config.toml
n_layer = 10
d_model = 64
n_head = 2
n_kv_head = 2
head_dim = 32
d_mlp = 256
vocab_size = 1024
activation = "tanh_gelu"
norm = "layernorm"
norm_place = "pre"
norm_eps = 1e-06
positions = "learned"
qk_norm = false
attn_scale = 0.177
bias = "all"
tie_embeddings = true
parallel_block = false
init = "trunc"
init_std_qkv = 0.051
init_std_o = 0.0114
init_std_up = 0.051
init_std_down = 0.0057
optimizer = "soap_variant"
lr = 0.00727
beta1 = 0.95
beta2 = 0.95
weight_decay = 0.089
lr_head = 0.0135
grad_clip = 0.5
warmup_steps = 200
schedule = "wsd"
decay_fraction = 1.0
decay_shape = "linear"
final_lr_fraction = 0.05
batch_tokens = 32768
seq_len = 1024
doc_mask = true
train_tokens = 100800000
steps = 3077
dataset = "wikipedia_en"
Each number is 128 + 24 x the weight over its row's rms, rounded and kept within 0 to 255. Layers, rows and columns count from 0. The size above them is the row's rms in percent of the matrix's.

# layer 7 MLP down (transposed), 256x64, rms 0.16, rows 50-102, columns 0-63
size [124 110  91  96  98 122 101 101  94  76  96  70 103 127  92 115 125  94  97 110  78 112  92 129  80  82 128  91  81 108 112  89  97  75 100 102  98  82 110 105 137  76 100  95  98 102 118  67 103  82 102  98 106]
[[179 134 126 112 148 112 107 137 109  96 139 140  99 137 124 164 109 114 135 120 122  85 108 109 119 136 118 107 114 141 126 111 138 122 161 109 140 124  96 130 166 133 151 150 133  64 133 101 126  77  52 109 110 133  94 106 125 135 176 132 142 118 155 121]
 [ 92 114 108  79  90 167 141  96 165 170  92  99 109 138 104 120 124 124 106 143 143 134 130 109  51 107 151 118 143 134 122 132 151 141 131  68 155 146 141 117 130 141 132 140 123 121 128 114 135 105 152 137 130 106 146  83 137 153 136 113 128 150  91 136]
 [115 112 156 155 121 136 134 159  92  86 126 106 113 135 131 143  89 115 140 151 109 129 139  95 133 120 167 121 154 134 124  94 124 152 100  69 104 151  85 116  82 120 127 117  94 167 123 140 113 108 107 126 131 134 136 165  83 118 144 172 126  87 152 128]
 [131 140  99 123 185 137  92 146 184 137  96 117 120 125 115 131 120 122 106 115 105 124 140 153 146 110 117 130 133 156 150 113  74 143 175 139 144 136 155 124 140 138  79 106 104 163 127 137 166  91 159  95 131 109 126 140 162 106 110 181 129 140 128 135]
 [144 147 171  70 116 129 104 128 144 141 137 132 111 142 102 103 121 105 122 160  71 142 131 116 116 108 180  91 139  87  99 131 133  98 110 159 122 158 103 141 146 121 159 116 103 150  86 125 135 107 124  77 139 115 133 108  99 169 105 127 112 137 142 128]
 [109 128 140  90 119 101 135 141 131 132 124 132 139  91 165 107 161 131 120 155 117 150 175 119  96 135 144 142 118 182  84 106 115 179 146 123 138 150 119 137  85 137 138 164 105 174 147 111 155 130 123 126 134 172 178 101 110 104 132 123 130 141  99 147]
 [ 91 155 111 150 134 131 143 113 157 147 135 162  89 162 166 168 159  87 171 145 138 140 127 144 111 151 141 157 117  95 117 140  99 168 158 158 119  92 118 122 139 105 113 128 102 134 150 147 129 133  91 122 106 147 128 140 149 132 117 141 129 107  86 185]
 [ 85 146 122 145 113 137 110 126 134 134 168  94  91 130 196 134 151 121 118 111 130 122 157 166  96 136  96 147 147  83 129  91 117 155 113  71 113 112 117  97 148 130 126 115 109 134 109  98 125 120  84 130 162 116 130 137 109 110  87 132 124 101 135 150]
 [136 102 141  96 170 131  81 105 104 114 134 161 103 121 108 132 120 159  90 118 107 123 133 120 108  83 112 130 121 186 134 145 121 113 159 137 117 120 112 120 105 137 113 145 156 164 126  66 113 153 123 130 137 125 105 124  92 123  83 168 104  94 117 154]
 [148 145 148 140 124 154 102  96 126 171 148 137 131 163 117  76 137 127 164 165 138 128 143 113 110 109 121 142 172 178 152 113 110 139 110 130 137 156 152 146 138 145 139 134  83 133 110 162 132  96 113 131 119 122 175 108 163 146 119 173 141 105 160 163]
 [ 99  95 118  86 137 126 188 152 123 122 106 150 131 153 149 117 138 110 140 174 120 114 166 158 142 109 130 146 114 143 160 124 107  90 156 126 177 152 133 119 144 115 160 139 118 173 130  95 128 127  90 116 112 130 160 142 108 134  78  89 153 140 113 135]
 [154 109  94 182 134 173  93 132 147 114 143 137  97 113  99  97 109 106 118  97 104 115 164 166 128 151 138  93 131 155 116  79  90 157 155 120 141 117  96 137 108 125 111 124 107 124 148 164  91 127 129 119 110  91  90 132 119 125 123 159 151 104 132 124]
 [186 106 141 158  94 139 141 101 112 121 129 123 102 112 159 127 138 151 105 159 166 123 145 147 102 100 133 111 179 157 154 144 160  77 114 104 112 113 135 158 125 121 105 130 155 128 133 158  80 109 118 128 145 138 109 126 151 153 110  99  97 105 170 135]
 [130 144 128  75 141 131 139 141 146 103 136 130 163  74 138 112 133 146 113 117 155 130 160 139 109 122  93 126 112 140 174 124 120  98 190 150 145 128 103 131 105 153  88  90 165 133 159 176 131 117 156 138 108 135 143 109 142  93 128 117  81 127 114 125]
 [116 138 167 162 208 105 116 135 142 146 100 166 102 132 114 124 145 139 162 153  93 126 109 133 128 104 109 126 103  96 116 133  90  95  88 113 143 146 121 138 117 111 132 144 142 141 167 141 128  77 113 101 169 102 118 143 140 141 107 106 153 136 112 107]
 [ 99  97 163  97 121 122 119 132 135  84 125 156 150  98 105 101 122  89  93 147 104 107 139 163 121 145 145 139 177  87 163 171 129 142 126 140 137 130 136 145 132 122 116 168 110  96  89 153 146 174 102 154 126 151  89  97 105 139 128 140 146 130 127 130]
 [125 139 148 157 155 146 116 132  87 120 126  91 126 140 134 129 122 126 116 146 195 108 135 176 139 122 103 147 109 107 131 128 139  73 136 135 113 128 164 126 149 125 124 124 127 106 177  94  91 114  81 129 129 120  79 133 148 152 143 119 120 169 162  89]
 [137 158 130 138 149  98 116 150 133 134 139 107 125 109 156 140 148  95 124  90 144 102 128 145 142 116 101 155 200 112 164 151  99 147  86 163 144 119 143  62 131 121 139 120 109 109 118 134 137 159 122 113 148 153 118 134 156  94 117 128 116 148  78 156]
 [148 136 152 141 116 118 122 115 146 112 142 161 135 126 124 113 121 110 102 163 131 131 107 170 135 123 152 132 168 128  96 169 145 131 153 137 120  75  77 118 134 131 106 131 166 197 104 149 107 144 115 132  86 165 136  79 138  87 123 146 123 127 110 116]
 [176 134 136 129 158 112 168 110 117 103 124 130  88 164 163 122 158 106 107 161 139  93 119 105 134 127  85 170 145  99 169 127 174 165 121 141 135 142 129 134 124 131  98 144  72 140 141 108 122 112  83 139 114 130 111 118 152 125 133 120  95 129 102 155]
 [132 104 115 102 136 118 128 128 113 115 118 121 114  98 108 114 129 124 106  65 121 142 151  97 102 137 105 130 131 176 156 139 110 138 169  91 129  93 120 151  83 137 143 170 171 155 164 135 101 110  67 115 126 138 105 140 139 119 149 136 124 137  79 144]
 [140 128 132 161  75 151 115 125 102 165 130  88 127 152 142  82 119 113  88 150 126 125 128  94 128 123  97 121 148 130 143 163 109 184  98 116 118 140 140 107 118  96 166  99 128  95  87 139 114 124 118 151 168 101 120 119 140 141 119 147 122 131 178  99]
 [181 144 144 169 154 126 106 109  66 128 136 152 120 126 128  98 114 177 133 118 138 122 147 189 146 118 148 110 179 124  96 148 109 141 125 162 131 142 134 138 135 124 146 131 124 148 107 135 114 163 103 143 165 160  88 123 139 149  94 130 104 154 130 131]
 [109 144 149 148 183  90  92 150 122  93 113 137 107  94 107 121 125 135 125 113 132  93 101 132 115 120 106 128 160 121 154 123 148 175 159 163 131 135 140 160 128 150  86 154 144 134 123 141 121 141  79 102 123 158  83 138  91 122 111 133  90 158 103 142]
 [144 123 121 138 100 110 168  73 108 133 117 139 174 131 136 116 147 118 125 134 107 163 153 130 143 141 124 161 130 133 141 146 145 139 154 125 142  85  91 123 162 155 115 130  92  97  89 130 176  83 112 132 128 169 122 131 135 145 143  88  84 156 109 160]
 [ 88 116 145 159 159 147 129 119 123 123 138 160 102 124 176 117 129 118 137 143 121 104 171 134 190 151 137 127 142 115 130 131 130 110 176 103 138 120 116 143 136 131 147  88 125 119 119 119 123 115 190 108 153 148 115 177 120 133  89 167 143 161 135  85]
 [ 78 114 180 126 109 120 138 157 138 176 117 145 142 138  89 123 158 181 134 103 111  82 100 106 131 135 142 134 102 110 132 113 132  97 124 112 141 106 150 132 143 123 122 128 164 117 102 135 147 104 170 133 137  77 137 108 154 115 145 119 143 110  80 158]
 [174  81 110 144 151 133  90 157 111 125  96 128 135 125 108 131 161 109 202 139 150 122 143 112 143 113 137 143 115  85 124 128  98 117 156 148 116 147 142 117 170  71 144 125 113 148  95 104 157 117 140 114 160 133 109 131  93 140 123 157 100 137 136 127]
 [155 100 120 150 146 111 108  67 141 142  84 146  89 104 176 119 124 160  80 172 153 111 139 158 112 136 117  81 134 107 151 141  90  97 137 128 154 102 138 119 103 130 123 100 140 115 105 112 145 112 125 133 150 135 141 141 124 134  85 146 114 157 109 146]
 [124 145 135 110  96 133 151 118 124 107 136 155 148 141 150 109 108  92 159 168 142 117 124 130 134  87 126 102 135 157 100 161 158 129 154 128 144 141  83 112 111 148 108 137 105 155 109 138 109 130 132 149  95 140 175 153 133 141 129 115  86 101  97 206]
 [148 114 159 124 132 147 114 141 145 148 136  93 147 135 106 107 137  79 173 128 159 169 103 114 135 153 137 103 129 106  95 120 154 113 149 121 136 108 183 147 159  86 127 177 121 127 106  98 119 160 122  97 168 120  95 116 109 143 150 157 138 159 144 128]
 [130  93 102 128 119 139 106 148 143 118  80 147 125 131 152 135 124 141 107 165  92 151 130 142 150 176 117  88 137 139 128 128 117 172 130 152 126 176 153 110 136  91 153 101  91 165 133 118 113 135 130 127 148 182 140 127 124  92 131 188 139 103 125 109]
 [152  97 147 111 153 136 148 122 166 125 107 161 128 129 128 158 162 143 115 135 106 142 119  84 113 163 119 115 100  83 176 149 109 125 163 183 139  89 160 115 126 128 100 127 126 132 156 167  77 158 166 113 132 117 127 143 156 142 132 118 142  98 122 117]
 [119 123 155 120 200 139 113 121 126 106 140 107  78 108 125 107 104 129 149 118 115 128 138 113 138 168 105  71 128 143 164 123  97 169 117 118 165  91 108  96 163 112 117 144 161 157 159 145  84 116 133 119 128 142 136 153 111 109 112 125 129  98 116 134]
 [159 126 117 134 135 103 135 163 115 144 106 133 146 177 135 132 143 160 121 130 138 129 141 129 145 107 184 153 112 150 143 105  81 112 118 121 135 120 202 106 153 150 140 129 146 167  83 156 165 127 124 129 144 156 133 102 123 110  89 173 149 107 116 129]
 [142 116 154 128 107 161 177 146 122 159 106 138 137 150 155  98 150 129 161 127 124  95 136  46 117 110 128 152 107 131 154 124 119 174 109 143 117  86 107  93 116 119 130 106 139 134 142 147 147 116 103  97 127  89 127 168 148 121 102 121 150 128  99 101]
 [126 194 132 135 103 160 163 140 114 164 152 133 133 132 174 139 101 129 123 105 126 114 156 145 145 151 145  96 142 142 124 150 128 169  97 122 154 134  90 152 146 135 124 151 147  73 102 160 121 147  98 143 152 121 153 120 124 137 151 105 127 190 128 114]
 [107 103 135 154  70 158 143 129  89 134 145 120 144  84 124 144 150 118 115  96  89 131 109 110 109 127 166 165  92 130 131 115 106 182 140  90 123 124  90 130 131 128 142 142 143 102 162 146 155  99 121 160 150 102 161 122 125 119 100 129 173 130 149 139]
 [ 87 106 108 112 101 118 134 154 130 122 118 123 101 114 114 112 111 134  74 125 123 151 116 119 106 146 137 134 134  98 138 108  97 145 132 105  98 161  57  95 130 121 113 124 130 129 134 174 110 116 141 150 103 116 187 162 137 171 115 122 116 153 114  77]
 [111 125 163  58 136 109 139 146 129 100  99 115 144 137 148 106 137 149 145 145 144 106 124 121 166 145  98 157  90 153 177 143 149 127 178 129 104 101 124 133 142 144 115 123  96 142 105 153 102 160  66 140 130 123 101 122 157 132 139 113 151 137  99 140]
 [ 67 129 117 152 194 130 115 115  94 122 127 135 134 101 147 149 124 105 105 145  87 113 119 115 153 147 129 124 113 178 127 130 150 125 136 159 120 114  95 111 128 133  80 165 111 157 165 103 133 108 147 129 151 162 157 163 125 126 152 140 163 146 122  96]
 [109 107 114 171 121 137 121 118  92 105 139 139 113  78 130 151 109 151 116  84  89  84 148  84 162 113 100 139 111 130  98  78 113 165 129 134 129 160 121 178 115 126 136 122  87 145 119 150 132 113  84 139 102 110 142 139 107 129 112 108 112 119 111 106]
 [117 118 109 175 134 116 146 136 101 131 107 135 110 152 130 139 141 152 150 183 173 125 139 102  90 173 162 115 137 127 154  84 114 123 128 148 165 120 132 130 137 167 136 139 110 148 108  89 136  97 143  93 137 152 164 104 170 158 152 123 102 132  93 130]
 [166 103 145 143 156  93 142 175 138  94 125 140 110 135 158 124 136 101 140 126 162 102 130 128 115 103 146 110 157 105 179 146 159 116  92 121  95 108 103 149 151 109 111 141 128 121 119 152 129 158 148 108  95 130 161 156 100 175 136 138 129  92 117 175]
 [137 136 142 157 173  69 142 122 125 138 156 128 127 132 158 143 123 118  95 113 133 151  97 155 125 133 145 120  98  72  88 122 114 103  95 130 140  96  93  97  82 127 105 123 136 166 138 152 140  81 118  95 131 141 129  84  94 121 125 126 151 131 101 136]
 [141 111 106  88 122 141  98 139 140 139 130 110 175 135 133 124 110 131 105 116 125 125 123 151  86 169 107 110 140 103 158 176 119 164 110 105 162 112 127 141 171 136 147 120 143  84  85 151 126 117 100 148 127 149 119  54 122 130  99 128 143 102 132 102]
 [120 115 141 104 113 105 138 110 151 144 128 157 138 145 127 133  98 147 106 109 147 134 126 150 150 131 128  79 192 146 116 164 123  99 121 112 109 118 143 127 117  96 115 113 124 119  93 106 143 163 200 158  78 132 129 175 160 128 123 111 120 110 162 151]
 [159  99 124 173 125 174 144 103 117 129 146 157 111 142 131 137 132 143 194 123 140 134 155  91 158 120 125 158 158 173  95  93 120 146 153 167 152 166 146 124 116 151  92 151 102 115 136 108 118 111 148 114 154 126 149 113 102 122 111 144 137 118 160 155]
 [ 70 153 111 158 130 160 116 118 186 167 142 112 106 135 121  86 133 122 122 167 157 118 125 179  99 137 132 113 146 133 116 154 154 130 116 105 148 102 155  92 131 137 123 105 137 102 140 104 126 135 138 123 175 119 129 112 195 164 121 133 123 141 130 128]
 [102 130 135 140 131 104  99 112 142 132 118 166 131  87 101 126 174 114 145 145 137 113 123 150 130 165 186  91 110 111 154 101 107 194 133  94 152 107  73 113 124 146  98 131 132 148 112 136 115 140 126 138 150 153 134 114 134 112 105 169 121  95 148 107]
 [ 99 131 121 147 135 130 104 153 100 150 123 101 169  88 104 104 112 143  91 116 133 137 101 103 141 108 145 125 124 108 132 129 113 108 117 151 155 111 132 133 166 131 139 162 115  98  84 116 179 125  95 182  87 188 174 119 140 130 130 137 139 131 114 141]
 [135  93  93 158 160 131 128 168 128 117  53 130 142 123 113 123 137 110 119 131  79 124 144 151  91 117  93 138 144 119 113 110  66 130 111 111 114 152 176 154 111 133 144 107 134 139 142 142 120 160 102 108 156 123 102 129 104 184 127 130 145 134 130 123]
 [ 98  90  84 135 136 165 132 157 101 125  94 101 104 133 136 136 132 154  86 132 104 113 134 168 149  95 140 127 139 146 113  96 102 143 113  85 156 117 127 166 131 136 122  99 157 176 112 129 145 126 155 125 129 174 151 156  95 154 120 129  80 115 118 133]]
# layer 7 MLP up, 256x64, rms 0.156, rows 51-102, columns 0-63
size [104 106 104 106 116  93 102 100 108 104  80  93 119 118 107 110 104  96 109  90 108  95 129  92  90 106  83  86 114 101  81 100  82 109 114 106  92 113 108 119 102  98  92  89 115 111  90 126  84 104 110 106]
[[119 136 120 153  94 141 143 111 117 156 131 140 125 128 128 126 103 140 153 133 120 103 148 148  85 115 130  69 132 161 129 100 153 110 114 177  88  76 155 124 107 141 151 163 107  91 107  96 138 123 112 128 137 176 197 125 144 118 117 126 138 130 136 143]
 [137 122  95  84 132 119 112 117 103 168 160 103 196 122 137 130 168 123 118 128 105 139 116 122 110 163 129 140 118 149  79 126  88 134 112 125 109 138 136 109 168 166 184  97 102 125  97 152 145 131 160 105 120 141  96 128 155 129 144 131 145 108 135 154]
 [138  83 171 125 119 114 132  94 118 130 203 168 130 127 117 138 120 134 161  88 122 127 135 156 132 129 148 124 104  96 147  99 139 106 125  89 161 126  95 111 126 160  97 124 112 103 136 119 140 123 145 181  97  98 135 158 126 131 128 147  85 116 135  98]
 [ 76 102 128 136 132 151 138 132 132 123 125 110  95 145 120 116 156 154 144 133 137 122 167  84 150 128 146 136  83 156 168 100 120 110 152 111 169 138 126 156 107 115  73 131  91 112 170 159 137 135 159 135  74 133 120 147 160 132 117 116 152 124 113  97]
 [163 137 119 150 163 156 150 150  90 121 147 142 124 149 163 137  87 152  99 158 111 103 164 114 165 124 138 143 138 176 131 101  87 132 121 110 118 162  93 161 148 124 139 160 121  85 127 125 149 107 122 119 132 118 124 163 175 167 135 152 113 154 127 142]
 [ 56 157 118 137 110 135 119 121 125 125 116 190 135 134 135 118 124 142 124  98 109 173  90 130 127 119 136  94 123  75 108  98 141 119 142 176 118 138 138 105 133 134 101 137 123  97 115  90 118 119  99 133 124 105 158 143 177  88 123 128 143  96 147 114]
 [137 129 137 131 107 143 143  96 139 131 147 135 163 161 105  87  89 109 152 150 133  98 151 171 146 113 151 127 140 140 161 121 160 124 140  78 113 159 149 150  80  98 124 156 127 137 172 134 127 123  91 131 171 169 110 128 111 144 133 178 141 137 106 116]
 [132 140 160 157 101 120 151 138 120 144 154 115 130 131  99 104 145 106 112 144 118 155 133  83 134  79 128 153 116 153  90 143 104 141  47 107 124 158  89 143 177 142 148 114 116 128 124 130 144  98 114 129 175 138 129  85 111 135 133 145 109 146 114 144]
 [119 148 185 125 150 128 104 107 123 128 146 112  94 100 132 141 134 158 108 115 137 125 115 140 167 143  95 127  79 126  92 134 137 134 167 135 129 113  88 131 165 151  77  87 133 160 133 106 160 112 147 151 108  87 112 139 152 122 154  77 152 136 124 128]
 [164 147 124 154 161 157 128  73 149 135 114 135 145 155 135  95  72 154 166 118 126 122 111 137 170 124 110 104 159 108 122  95 175 148 132 131 130 107 153 130 114 144 122 152 135 110 106 124 139  83 150 125  94 102 115 123 120 121 129 179 118  85 140 155]
 [170  99 125 132 121 136 181 168 123 108 140 139 126 151  92  76 111 160 117 131  99 141 106 129 115 156 181 151 129 115 128 146 122  87 125 154 109 137 125 167 164 124  94 112 118 101 138 100 139 132  81 160 129 132 105 137 152  92 128 106 126 112 140 164]
 [122 116 102 151 146 125 136  69 184 116 132 161 162  91 148 176  89 152 163 127 149 110 152  86 128 163 108 134 143 134 100 101 129 139 153 139 110 147 117 144 139 130 138 149 109 119 179  99 131 137 132 119 130  93 125 123  80 101 115 134 115 112 105 127]
 [ 83 150 146 129 141 149 160 100 134 123 141 131 155 101 127 131 193 115 166 127 127  83 137 103 114 142 117 187 139 185 146 116 114  97 135 108 101 150 122  98 185 128  95 126 137 141 107 150 119 130 120 151 116 124 124 158 114 126 108 135 135 167 122 114]
 [151 135 119  79 113 105 116 138 137 200 114 159 149  92  91 140 112 146 162 121  93 139 127  96 136 165 116  90 139 128 131 120 133 148 186 155 153 139 124 123 119 130 127 132 117 111 128 134 145 110 148 139 131 123 126 114 144  80 158 177 123 133 134 179]
 [170 112 161 150 133 118 137 118 117 161 115 164 141 122 147 145 114 159 132 115 135 174 115 103 116 126 111 152 130 151 139 118 136 151 141  71  99 186 124 128  96 140 112 138  94 124  88 131 124 151 104  84 111 158 166 176 144 131 105 125 140 132  85 129]
 [155 156 153 158 113 125 127 112 121 133 140 142 123  96 102 125  96 130 125 123 135 104 105 138 128 141 134 135 171 158  79 122 168  78 115 134 143  97 119 121 101 148 126 126 130 101 127 108 163 144  63  98 121  99 116 175 173 122 115  86 111 150 159 129]
 [113  97 136 174 113 162 141 121 100 149  98 134 124 148  95 143 108 135 136 126 137 147 137 133 108 126 138 139  94 136 152 138 131 161 106 114 153 157 157 111 102 134  95 167 123 141 133 129  95 112  31 128 145 156 145  89 149 161 147 132 115 122 149 122]
 [101 154 108 175 153 134 129 149 152 115  88 135 147 140 121 138 116 144 102  81 121 113 115 132 127 142 125 106 117 140 172 101 181 134 151 139 109 151 175 129 118 163 135 123 138 111 138 126 146  75 129 142 152 131 156 110 102 112  70  92 127 167 152 145]
 [ 98 157  79 121 146 173 144 153 106 159 141 102 137 116 155 140 115 142 174  98 118 129 113 127 137 151 128 136 147 126  91 159  97 136 177 127 151  75 119 157 120 147 160 103 165  79 122 122 160  98 165 122 114 129 133 139 144 121 122 123 144 163 127 129]
 [113 135 117 122  95 110 116 127 122 154 126 130  96 163 143 120 104 120 147 136 106 142 177 126 159 133 189 143 123 127 105 154 140 162 127 114  89 101 140  91 126 135 123 150 105  95 162 131 188 138 159 133 151 102 173 150 141 130 128 166 154 126  85 131]
 [148 124 116 121 114 129 132 150 115 146 144 188 151 134  76 156 128 133 148 135 151 110 136 129 151 119 159 117 177 128 122 125 141  78 139 164 129 155 137 138  93 121 154 132 133 158 171 128 156 146  89 162 127 145 176  94 108  79 138 116 111 121 119 158]
 [115 130 137 148  85  93 120 115  94 154 112 120 182 120 111 129  63 103 112 122 151 120 105 100 131 116 146 169 143 126 173 101  91 117 109  87 119 156 158 153 105 152 137 116 123  98 106 134 137 178 124 142 139 126 118  99 138 151 101 112 130 135 141  97]
 [146 119 135 100 116 110 148  84 136 141 160 167  71 132 139 129 107 131 156 114 127 114 130 144 138 149 107 127 127 147 110 137 182 171  98 142 145 109 115 147 139 145 119 142 131  84 161 141  85 113 132 112 102 132 126 139 123 142  70 164  82 154 129 163]
 [136 150  85 166 114 168 146 136 135 126  95 102 132 153 133 112 120 173 134 143  96 113 137 139 105  87 141 119 114 130 121 114  81 166 133 191 129 152 136 131 136 161 114  92  98 154 136  73 123 103 144 137 132 100 105 141 133  92 119 148 128  91 136 117]
 [121 146 107 135 175 120 157 146 166 105 131 132 148 115 156 125 138 159 150 129  74  73  91 150 133  93 146 120 135 146  86 110  93 106 132 105 145 126 155  95 110 106 122 103 143 135 119 151 141 149 117 127  99 134 135 118 143 162 156  97 125 129 191 110]
 [167 122 120 159 104 127 116 113 121 141 149 155 125 180 136 130 107 107 140 134  85 117  94 131 104 131  83 127 132 114 157 106 100 152 130  75 134 142  99 176  96 178 149 120  98 118 112 144 103 141  96 121 165 170 132 107 139 100  98 125 117 130 149 126]
 [137 165 126 102 145  95 172  62 104 131 147 124  98 135 104 139 176 151 120 152 112 129 115  97 143 122 110 121  99 157 139  89 117 130 132 123 134  74 168 147  96 112 155 145 157 123 159  99 143 116 115 107  98 148 135 128 150 106 104 155 148 139 119 106]
 [111 119 139 134 122 137  75 104  90 137 165 114 117 149 162  82  98 136 107 105 131  76 135 139  91 101 166 131 103 109 122 137  78 149 107 145  88 169 139 127  96 109 124 121 116 113 131 124 148 150 150 124 132 165 100 149 145 135 107  84 130 105 118 123]
 [135 107 133 110 110 130 109 151 134 140 137 145 131 110 113 161 135 149 168  90 142 158 150 145 111 108 129 157 142 121  92 168 134 112  88 158 142  90 148 145 114 132 119 106 164 101 153 160 140 160 104  61 145  97 115 181  88 146 118 118 118 130 121 140]
 [119 182  91  93 119 123 110  96 161 151 142 171 144 127  94 125 129 121 151 145 104 169 139 116 119 113 138 120 137 152 178  99 153 110 142 117 120 174  81 132 127 103 137 125 114 165 173 111 135 124  89 114 121 129 101 144 125 130 118 100  83 158 120 129]
 [152 162 114 118 120 107 123  95 138 171 188 125 167 135 119 122 166 128 109 142 108 123  90 115 130 144 119 157 151 120  99 103 150 155 166 120 110 127 127 131 152 132 116 133 145 109 116 130 118 128  88 131 125 111 183 131  95 198  92 118 143 109 148 151]
 [122 128 152 116 123 131 123 118 109 122 140 120 165 119 142 138 128 166 171  78 153 143 133 131 111 106 129 120 124 125  99 152 102  73 145 109 162 107  84 117 130 122 126 141 109  92 110 147 155 140  86 149 106 150 155 182 133  90  99 114  90  95 162 110]
 [ 94 158  93 141 145 139 101 118 126 121  83 126 166  75 140 122 165 116 130 134 127 148  62 131 120 135 126 155 124 105  96 144  93 104 105 130 106 103 118 137  96 146 170 130 129 131 156 130 166 145 118 115 145 144 141 132 117 112  80 117 103  96 170 141]
 [117 116 129 137 135 119  75 143 160 175 127 125 128 102 157 136 110 133 163 109  97 117 166 100 106 131  73 114 149 118 157 169 140 116 146 136 147 166 123 180 113 148  84 151 115 154 134 139 130 147  81 111  99 139 159 109 119 143 135 103 111 143 148 130]
 [127 108 124 147 120 162 109 116 127 128 161 154 136 179 106 113  85 104 126 100  98 120 126 138 156 140  96  99 103 154 108  79 130 106 154 121 150 143 126 146  87 134 121 122 172 147  89 119  94 106 124 127 168 138 110 159 138 162 167 140 100 148 163 114]
 [137 105 108 140 144 126 113 107 115 110 110 146 137 163 128 114 137 149 120  94  78 124 144 138 165 165 146  70 110 179  76 110 128 116  98 132 125 168 117 142 123 152 118 144 154 103 123 120 167 168 134 129  76 149 136 149 117 105 118 101 118 114 144  96]
 [ 91 101 144 103 136 138 130 155 166 128 138 154 139 124 129 147 149 103 114 130 112 124 139 127 140 132 141 103 118 136 166 100 149  74 128 119 149 159 155 128 175 186  91 131 101 120 181  92  96 136 131 126 107 150 145 160 157 141 148 146 174 147 134 111]
 [158 139 156 130 137 128 132 133 170 131 133 156 166 141 156 107 150 149 165 161 135 116 107 126  96 111 196 156 138 171 114 147 139 168 135 114 115  90 159 167 102 134 113 130 107  94  91 129 151 141 123 130 131 166 119 142 109 137 129 183 117 125 128 141]
 [156 156 112 148 128 113 123 119 128 148 177 105 114 143 136 115 108 145 125 126 148 118 124 117 115  94 149 100 104 146  97 122 143 182 121 154 115  95 168 164  92 118 147 138 131  97 159 118 131 110 143  68 108 142 183 119 104 126 149 103 113  76 112 130]
 [141 125 128 128  90 146 154 105 165 125 125 128 136 111 135 171  80 178 108 103 166 103 134 124 122 136 147 139 133 133 139 109 104 114  97 114 108 116 162 116  77 151 125 152 109 109 169 150 154 148 125 137 141 124 168  96  84 102 114 157 173 116 158 138]
 [ 84 158  91 115 125 118 136 143 119 122 144 125 122 157 156 131 138  95 140 120  96 137 149 108 118 114 116 142 170 139 135 143 174 104 109 112  79 112 147  77 102 124  98 147 187 140 153 116 137 107 113 149 102 142  96 115 119 125 155 141 108  99  73 114]
 [117 155  91 151  92  75 125  98  95 137 102 106 103  85 141 105  71 118 131 133 125 146 125 145 149 111 118 153 147  97 133 148 139 137 166 109 134 150 110 135  86 148 110 131  97  91 149 115 103 103 108 107 151 121  94 177 103 102 132 131 112 113 140 119]
 [117  96 112 113 126 140 166  98 143  93 143 181  87 134 128  94 107 121 141  95 188 130 130 137 105 126 113 133 112 172 107 164 135 117  84 139 103 126  97 153 168  90 138 146 128  88 147 123 143 133 117 135 136 115 111 164 129 143 119  87 103 131 140 110]
 [150 161  92  96 121 125 134 120 164 161 109 146 115 121 132 113 118 144 179 141  95  89 114 124  94 149 135 102 156 166 131 105  77  94 175 109 121 165 134 147 145 119 145 123 106 135 114 102 120 101 123 103 126 174 144 167 141 140 146 134 129 112 155  97]
 [115 129 130 150 180 135 157 143 159 163 162 130 137  96 143 126 149 103 122 133 152  98 130 133 120 149 114 139 125 134  81 102 104 172  79 141  99 148 135 114 129 154 109 107 110 121 154 173 133 118 157  66 144  99  86 127 134 158 104  99 128 148 122 119]
 [124  94 144 106 103 170 145 114 114 126 142 134 131 123  89 142 138 169  91 152 134  99 121 146 163 143 125 181 109 110  95 100 103 113 125 138 127 151  86  90 155 135  98 125 113 126 119 154  92 113 128 153  80 138 105 143 136 106  75 151 117 124 111  95]
 [115 145 126 106 105 119 126 123 127 125 133  83 115  89 112 131 152 110 157 114 141 138 114 109 136  59 135 112 144 115 132 145 144 139 110  98  89 153 152 110 131 111 104 101  92 110 150 124 123 185 145 129 150 141  96 116 157 100 170  96 179 124 106  92]
 [ 60 144 104 150 120 153 117 104 183 188 148 118 126 142 119  75 115  93 130 131 122  98 138 153  99 119 148 129 129 110  98 164 130 126 136  87 142 126 160 121 133 115 151 135 110  88 127 102 125 117 108 136 154 123 133 135 154 143 117 111 106 168 140 160]
 [139 110  89  96 127 127  95 109 120  98 165 146 139  85 136  75  98 167 112 133 119 161  60 113 131 117 164 125 100 108 131 162 147 125 114 102 138 132 155 146 107 182 146 164 119 135 125 116 110 146 118 147 113 136 137 130  99 155 123 107 135 159 115 122]
 [129 103 161 105 146 136 128 112 135 141 119 153 141 139  56 147 102 151 137  97 139 105 124 171 119 147  93 138 129 164 135 140 118 122 121 126 130 108 152 129 101 184 138  90 161 120 166 139 128 123 154 137 138  85 139 107 176 169  92 138 133 121 100 145]
 [ 89 168 133  95 128 106 127  98 108 131 173 191 132 140  81 143 116 123 135 111 131 166 114 177 136 153 129 110 108 113 156 118 125  97 139 152  98  87 106 113 133 146 130 163 152  98 140 144 139 103 157 136 140 104 108 131 121 103 132  90  92 133 147 130]
 [129 138 154 116 152 128 131 131 145 107 110 164 134 122 127  78 128 143 188 109 110 120 120  90 128 106 160 153 139 144 138  95 145 126 141 115 174 108 159 106 131 141 109  95  76 117 146 137 173 103 153 157 167 119 143 169 120 117  95  97 164 127 124 120]]